Each number is 500 + 25 x the weight over its row's rms, rounded and kept within 0 to 999. Layers, rows and columns count from 0. Numbers have three digits each. The size before them is the row's rms in percent of the matrix's.

# layer 3 attention value, 192x256, rms 0.0677, rows 3-28, columns 128-255
112:510437548488503550512460511522539510543522477518515550505473515511475512495504526522502497490514494505521468522484501506452508498483476470475519500503473530522503481521553501462470538497504487487476499493525533519519482476491517496539509505484541512554504502479525468510487481538503513489524466469565532511488503497478505468497556475454504475489449513528516478512488479485493534500503
100:516546512496463524516512496491506493496536490541522518504512471547475498454512491496508451495505464540486485499528517493531498497522502458504464471484471521499500527469482506494464449486483528482452522513502544482488467511517536475549471489458464536508538499506490534509497509517491474445505552519428512516506534546522521537497513525453520518450488529498500480499470496523490483491492
094:553525512476524509508505485483503492513431480507528502511487508439511533493471512500501530517482479498527492530494516467527477514450543543506481508515524537501502489544498528491576497523491531543474487516499455512528441508519505515461518505476526520508507506514450511504536502518523491551485481512506523514540532419535472491488511495482519489498463517504506505473489469522487475514505
101:501545465509502469454520530483519487459466458474483511516505512486504468489468495527492506498437487487513481525501491494481497480458520464485521518487470500503475533568467560501483474508478477494475447471497477499530475511478519506481500430526516596452541481498483535489429550524479508502517517485484493489521499475502517476477471461517507487499505491499528549479513452506505471491519
113:523449480510540450486496513494483504482472469507490492512491487496481525488517511483511491546491499518530524489490566526489494462540513519497520469532500475506472522484514523507480487475527480532473530491553482539508529456498464462514556479489524488506517495490528516513495476515492516547509550507487505524447500511505517536464479483548477494535492489510521539541506491493468464451494
096:506457463520505468551489516452504512438507490541498501468514543518481496476476485495518511528509477479505553476483486517501519509505465525504517459472476484483473507500517531499467511424487530472465472545483482534555516482513535508495529492518541480477465503513524458459511522511464492535483525534464540503478489488515524557498517487504511476530506498491492501500508498496518503456469
103:498498533546505531483507535509478514493451450517492496480468507531476527500496491554504538493531508470531481528534515488468483494465480497476485439487444474524500478483515493504500507526481485501475482537515464464502476476475473503493520513482501509499524468505473475464518555550515423502486507502507457532524502464573499514543488471455507536503512494517488538522487488468494517498526
099:480505487539499501505537518516476442515562488506487497463501496489482473538534444475537480537469515482517467497479491492509467468527469503529532522476514505515496510507505512530518561504516499485505498503518524536456497487497515494503473529507512517500538519495493537552476514524468491497484486493484472503491493487470536540465510502490476461472524477489470488511454446506492525497485
101:490508503526522517469524444535530507483505503507494508560489551470511530528492521509514452467511478481522524494480513463521512515480511476516505507486488485456522499507516521508448477493476495491458473501491526462452476464475496508505483526537484499508482516497523514516536501460504463482515429506493558467499517524484492506521495515481500527498506500491512445505467525518530502475512
098:482504501494519520520476524511451468544518498520505520527483533500472519497513460466542484445511501480511477498491488437495513505474517495547428513500498488523525493471532469451488506511491515488487501522500465509536531467490485492494521435513503484468478492520486542492490491525461460528511472482481547458517504547498556448490547539509529485470495518481465498469501523493485509494559
102:494497506519499495502527543534512562510455506455461520482537478498556495526541550497503477526463513503488512501544466519468506535535463486476488501486446505470512552492490496451502478516525501521533507491503516495492508484494501518486483488511457484519518450532513517505513532527508493523517506523508467495472461520534499446517470524508545472493522501495485482489497535513508483472498
109:454485534442447504525462514519530488480476518482477530532500444504496469506548505506493456471551492497517480454504492471463481508518486516538501467489521504444513492532503504533480552498522553508488523489540495524478486521521492485564536479459552531534491512489480499498482502487495483460483504495499523489499518513497509478538505493485511535463523492479491465545525536490493515518480
097:533539517506540526509497511527498501493482508470479505544485463519496453559489501536436504506543520478514473523475509494548473492501487461472516506511503517456490496487503497493450507474497488533550496505474472511470495479518504489444491495507495526510476501532519486463529503547531489573491494535540498497507502496458508473486501493497480500495464461518520460468478516505512500491483
101:506530520455488528498487499502507488503504545463474467505531522443506505479486487476488487502493514495488472511518515481487474547478465451533499514494529493478534489510484499484513503519553504495530485513557493490469540512528468493515444540516512458507480494491501516522491552447495485470523473498531535478527518522524504498537480504454519487509480497555511519490519465507493487490455
106:471485500561503500461463504483535498491489540521522523478548477528510497487537493513509536520542510492518493510530512531470509529530526457497465563484512534488522520507502474497499508536535514503524498495507487507516500541522523486543478522522486485476475498524485501517481483485542494548472469509535504480524491504480531507523521515518494512487497490485530552503510465542512498516481
107:494549475515513536497509511504544507494463495513495500505492485482470509536474484476513477492500518512518494508524507471534512477525539487561506512509481486483466481472514496504510519527494464478504516516482479509433456522496501535514519519524501519524548532564467509556484491500524471502520518497563484506484542489440508507510506487515477523463499512474491449511482508487512515498527
105:502481516517483514486528507511503485498502543502515501510482540473495518537469514480479494482522511475519503523511520503486530507471485431506461485498525567496467527491523514523517504473540516524512528524474469528567491477490458497479501542527484478521500501499514521515529486514484531513504483450523565507473525505500537479472490476500511495506515504500469514493510489456498500493489
102:482510568506528538513496547483497479484473492531527527519463532526527465492496496496546486564511530490498501491465519469520462524480541488479482524547519526507495507470502534558510486495529534482546512505548509507469478490466511510473476510520518498553456504498478500511488510460526514520469509508481481452543506469483507531510535506508496500488479542496496518509484500477524510486469
098:501509537509473509470467451551497497491517513545450481529519493493490472505456534443535500485503491475512497526488469459539431506508492508474488560494545536518525464503537532518508510483496534487546503516547514515503518530481482513523503496453485527478496510511504516481507502527512527516458493506512490497532498494513515492533439487449492521468544508483522487510514495548513506487488
094:514472493514550466450510496524518526510472484526506538474513487482441541509493495492475530488528479444501469518484509511460505477475495549468455455514505462507533500480509520528539491521490455516463527518556490527450495502503483466498473523508527511524523503427548523481503540501453471484472460469544473475492493535479523501533541500549493481477499498484469498516535493504512545491467
100:493471500453497523497507490452488557517487492531493467529482507465490526494530525494485512487536546558507539463477490510507506471525503515497502510482520538476536453464529504498501476546502510529537460504464487480542516488505507518499534452466507519472510485508518486496515524478531527487464499528473537480485495505515480494473495483427504513498490464486491508522473495526506482529499
101:505523480488515508470489491475486525523502500533505484487542504519504519539503545485506498533517473480550466499439468483530509492485508506466452468510471505456506485497531450480514491524537493527512498470542503492510522532459476501469574496506503476484503487476540510523460560506454478499490526510499482497526504474490513530474487505540521491481551476533481491509507536474495478494516
101:535516505497483539474544519506490531521489439515456443485463500508493481422476475510484490454532517517537511493503514482458493537442459506483540491533455518509471490527503505502517509515494510471468514458486515522499511476478443497521508565520502484469519467519482479507506552506480482472457518537500489488521550505506493523518469481479485549535457494470497511515464533479494512523505
100:498481508525474439482493494479500500521578487540482528507507509503510490458466499534531482434545491506458565518477556475555477506501475478485506536522480484506460498503494521489477496523504571508466511490495493521491483503489484495500473469498514475517494513494492500508539504492535486496483474550489475483481492474510471476488481473495507524566509536497542495510449467522514493531544
103:512474475499500502510487500539472521558505599480503522489511497505509503517535499531496497514531485495537528493519505519517490471533454477496481513476522526517487510481514478507538469465516497504448464512508469520525467528510505505512426536485487505511456504516486499510500510525520495459511533505465512495552507503463513496492495517479493477513544517499472518450526522525483474475534
111:474484521499512463522446493484522510522522551526499509516476510482497515526559474478472474473513535538528537500494486477494520508485513562497489494485517503538544509521540505524500504514515478490471544495493468497499507475515524512455552508469488513478513466544498495498503528534472510507495527489487512497488538490513527475497443524493549458484525475455498487518482473522526481525494
# layer 3 attention output (transposed), 192x256, rms 0.188, rows 3-27, columns 128-255
109:485514519499542538563501510484525508521537482496504476509514546490534496462487534488486519536493493535465474481478503520476565557519504486546525545528468502463470528491523497510494524435482506493527504555486476520526474505508473495474495560545477471486481493504513517515475514537485497515467516498496479477554535490488525509489497482545527457544521484489530473501523531475493495502499
101:544473516504467445502520463529488502476521486515470516490488514477469503507519512490500500492528487481480491489484501476449523513462531474488553502515504531536533523506499500535475498541517483473496512491516487494507489516493555477507498458511520494491470522535570490483485458509502528499484471544476530507507472497517534464502529491476508471486501509530500423513499530505504490456503
092:466495523482552547523496491509471505494493509507496490483513524501468520490473493511472513484499496497531492474517520548496484504540477580524539515496509452466482464491461554504499491471506494541521532471504494502473535472527532476488449525475498494537507507477515488484495556484472523526509502495522492501473505481489514508518515504503460484496461510474470504504479483511507507482518
098:455540553468502475549545494491504504486539490490479548534498489487526511507492499523490556461464518429512523530470537500471518526525489483504503537515503474507482529476562513465470466512503483477489484512500515531467521493477501495517502544492481484421467470512489486451505494431493504514497499504523515510476455526473523474522487547485504501525428521487463497528475486492501532469513
109:545549502478469463500493464522472542505478483524514508483478500488506470519514489474517499450528525464560497508526462495501496504556480511502490488515460478492457503514509512514548475492521531512510459491499491442522526534504465482497472478458455518476537496502490508444506513485518481479509455511480462485481506492522495448546515527544496507523529494489497528486510501522512502546509
094:542538514519493495492507498501454517508457443504485506524497497528532504502543539530498494493473483507547506476496479519494507519491517489508480518500503486481517555505497468485495449461486502543552500505488461476468518494455477462494487501483481536482461459490464468495524503509533489526495532518489504542544491504545478522490529465480506536460491493527483491479512506535480507512469
101:477552469499488477494550510512536530515533508501507486478495502513514525485433537499474514470482515514500518494496501513489517513565542551519506498528530496502470471506495460493504453500530514522474509508490514538504474548539539511454470529459477507489465469525482464523493495529536558550517458488452506527505554502531494478466535503511536467536458478518450536486480527516470482443525
097:517463521461505472436503490509530488491477513503532518502462476433543504503519510496510516518474543504468530549491482505507522510448506449541490501506468488547485471492457542465502520528483513530494482505487522459465512490465508449515543546522497538478508544474523478511485488480488519506502497523514540526495460514489492476457469526495506543470492493494512465491466487491545499495473
097:470451488486496467480496540511517506495514526508517502508530540507466463531507473484492474498472524503452453534484509494482531452466517502509479473506484467519529510501532518488504517514477495490494493520506536510499470542480460514491487523502515537528490459479470469497494506550519508495494510474521505487494457480488498551525480480480492482461551464519521527489509523539468491493478
100:486482521528524495511508539525446522479551507474495539492490551505542506472517506500475545544477502481471486483458521528489512506472469507469544485503494500475474461503485497509497519495478475542540488527504494513491500531489472495452520500497514496527503487506533518520478547567510520523520506525458501538530432515487510536477473516454525524498524491510454482516473498503471507490498
095:491468477494473570474492514519503512542462535498494489566480534541495475497520489501498491497512477499492472543479504494546445473530529503469487499490483496520523456497522489532446520494471516452502480526510527541521441506504520562547520510474557529493493518497542512488469491527490455528504506457469515500505527508491512503459520496507519514509467470544482531455511476495523509501493
108:510532514555508502487505476479467498533540491535492470481489483476505495480552498476507505551518492506516516495491522513525516506504517479490496452514504547532492509459508509498513512511522504490495461494499503477465473507488514501500503521490488489525477521499496511500508479545503493546492500479484517472545484536504510536461484479548480470508519533478531516461527514509489487515509
096:518471516549539552473494476507495472470484507456477552517453538470505549474512471485531505483490475507519475536546473549482541523519493526492483498534492550470500479502501536539511509507492477507467514509494514497474499552494490538465486492514485517538518471500471480470506512520462517474527479500460525516464502482499484543492459514482495482473498471516519531499524485526499576511505
094:488479511512489510541514510433477498461512546500482482504488471516510531503516506474509552550467466494483493478462492442495505446500472476494521476527495524527494502497492511519543496529466505488521531521483517514490523448493519521454516515521511526490489503529447494502491462488451515484519492503485454467506482511520445531462505482500473501502547503489542500497530491497514447517490
104:513468488463519510507515469483510481500506494510491503488468513537514499543514484487497494500517483485508452534473515485531479454490492518475534493563526458519529483492491520457486502485496511493498490474530506472472504526496504515493513488489556530474511505482489502499489528503494493504446513439465500488506519491536464480496468515500504514504528496489508542507529502478506492513510
100:523494509546481462472492496476531490531512490477508493479513485475442489491483445516483510460490518505494509504513522519544494504503512488490509481522494485493454507505511505464479567543525495538473481505536504522520531511500502492489501486502537485482486485487518479497472490489482497519523503564535498496464523477511460505518446499501533498528522527430494517551506501460517522489511
100:502509475531590500510493556533522494546435491519503490499465524511488500530521501485490517522530487480499514507471540542509540477498492520544491478479490494500492507498525486501513545498540492504495510541474503528463489558478504543486528484504507453535531501488520471505468538497479479498550494487512482473506523477505439520507525503506492502496496462496499485519549505517487490491462
105:484485486513510472473507473505483469521486518506529482493516498486478474485505503521496487496477543500545442506477496575473555478493514508520466450499521502514540458490519547489481516497492485496517502479488515505535484502553487478471532517508514488503539503508485500485493499491514514506536468493527476534484493494528541487484457441513499532496511528538501512487518511506485472523459
099:478497562499489514436490500474457518485556527474511515466456555491494482516478472501495501493490515507498496520509491516559510509468518519527537472525474453504554498456496531470478497469493513458477504480475528451462469481503492482529506471486501480537527502500527517553524463497484480480507503502492539488539435524486494467474495482516507471527529569509512490491465528528526511496524
093:486511465496515493507457508489509542473491507515514552499478510470478490459510483504515514499471461506486524511522466477469524465505492532531469504505491549472461504509488462483467485457474512489530479494468515485520516488513480506526503527486434496477470481472517465472505474508507516485467517469528488473522487538535513505505490501512483474496488514471522509488436514449502473523473
099:483450486535476526537508509533476485476491521510514487489543482478532519508457507496506500514507488522509476517475478487520496544485481478537496542484470473505506510505504533532499462480474516450453453518514533476516463530488486475499446480496495452482511472500441472524502468505480528474524486513511508493514521518494481504499517495533511503499488507539502522476489519486468522473540
099:499524498491512543497472499546543524476550509475509475518488523507494513511476498477528495540498474464506504481513475560476438483593511487536488535525499496491469493507522534478475454476486505488502531466519504443532463508504534490524474486485503521513506496512511475485511486498458546470487505457481488477547505525476503529490533512490507479487492537460532548539450467482508511477557
098:477514528517488478475520530487502531452458471517516522457506488431520532543445537481534499481491520460502478469469501507479513479513541509511499484519496485485523494488496472535531508536505488507482460502490511519507496559457516511534502489457517553515497505568501537527482497483496553527544500520494482482512477493460523490470504540504504461542542457491453499473511513529503495430504
096:490496527506439523517507482502490507478555497480556495445516476498543513491481513471462524473498530527530494501488502490471548528442534515444495457523487483470517521526500502508508452513511494500525437489514478541503495505506453487529501503476538489480531517493475515524494431483477542486533475529544540461521474520499475553541525488484518484483503484501518512462512507488505525456549
103:511507500474512494512486501489512497488484460489479548518521510491566523467518507495504499497477486491485514451495488511527524479455463539465510467494507480550545494498501520503472490495484487475505472503535519486553522484478491528542514496537531517514519499453540463557464512527516451482518513482498509498529453509503490511469523477528510519494515483501497460500480514483498513492502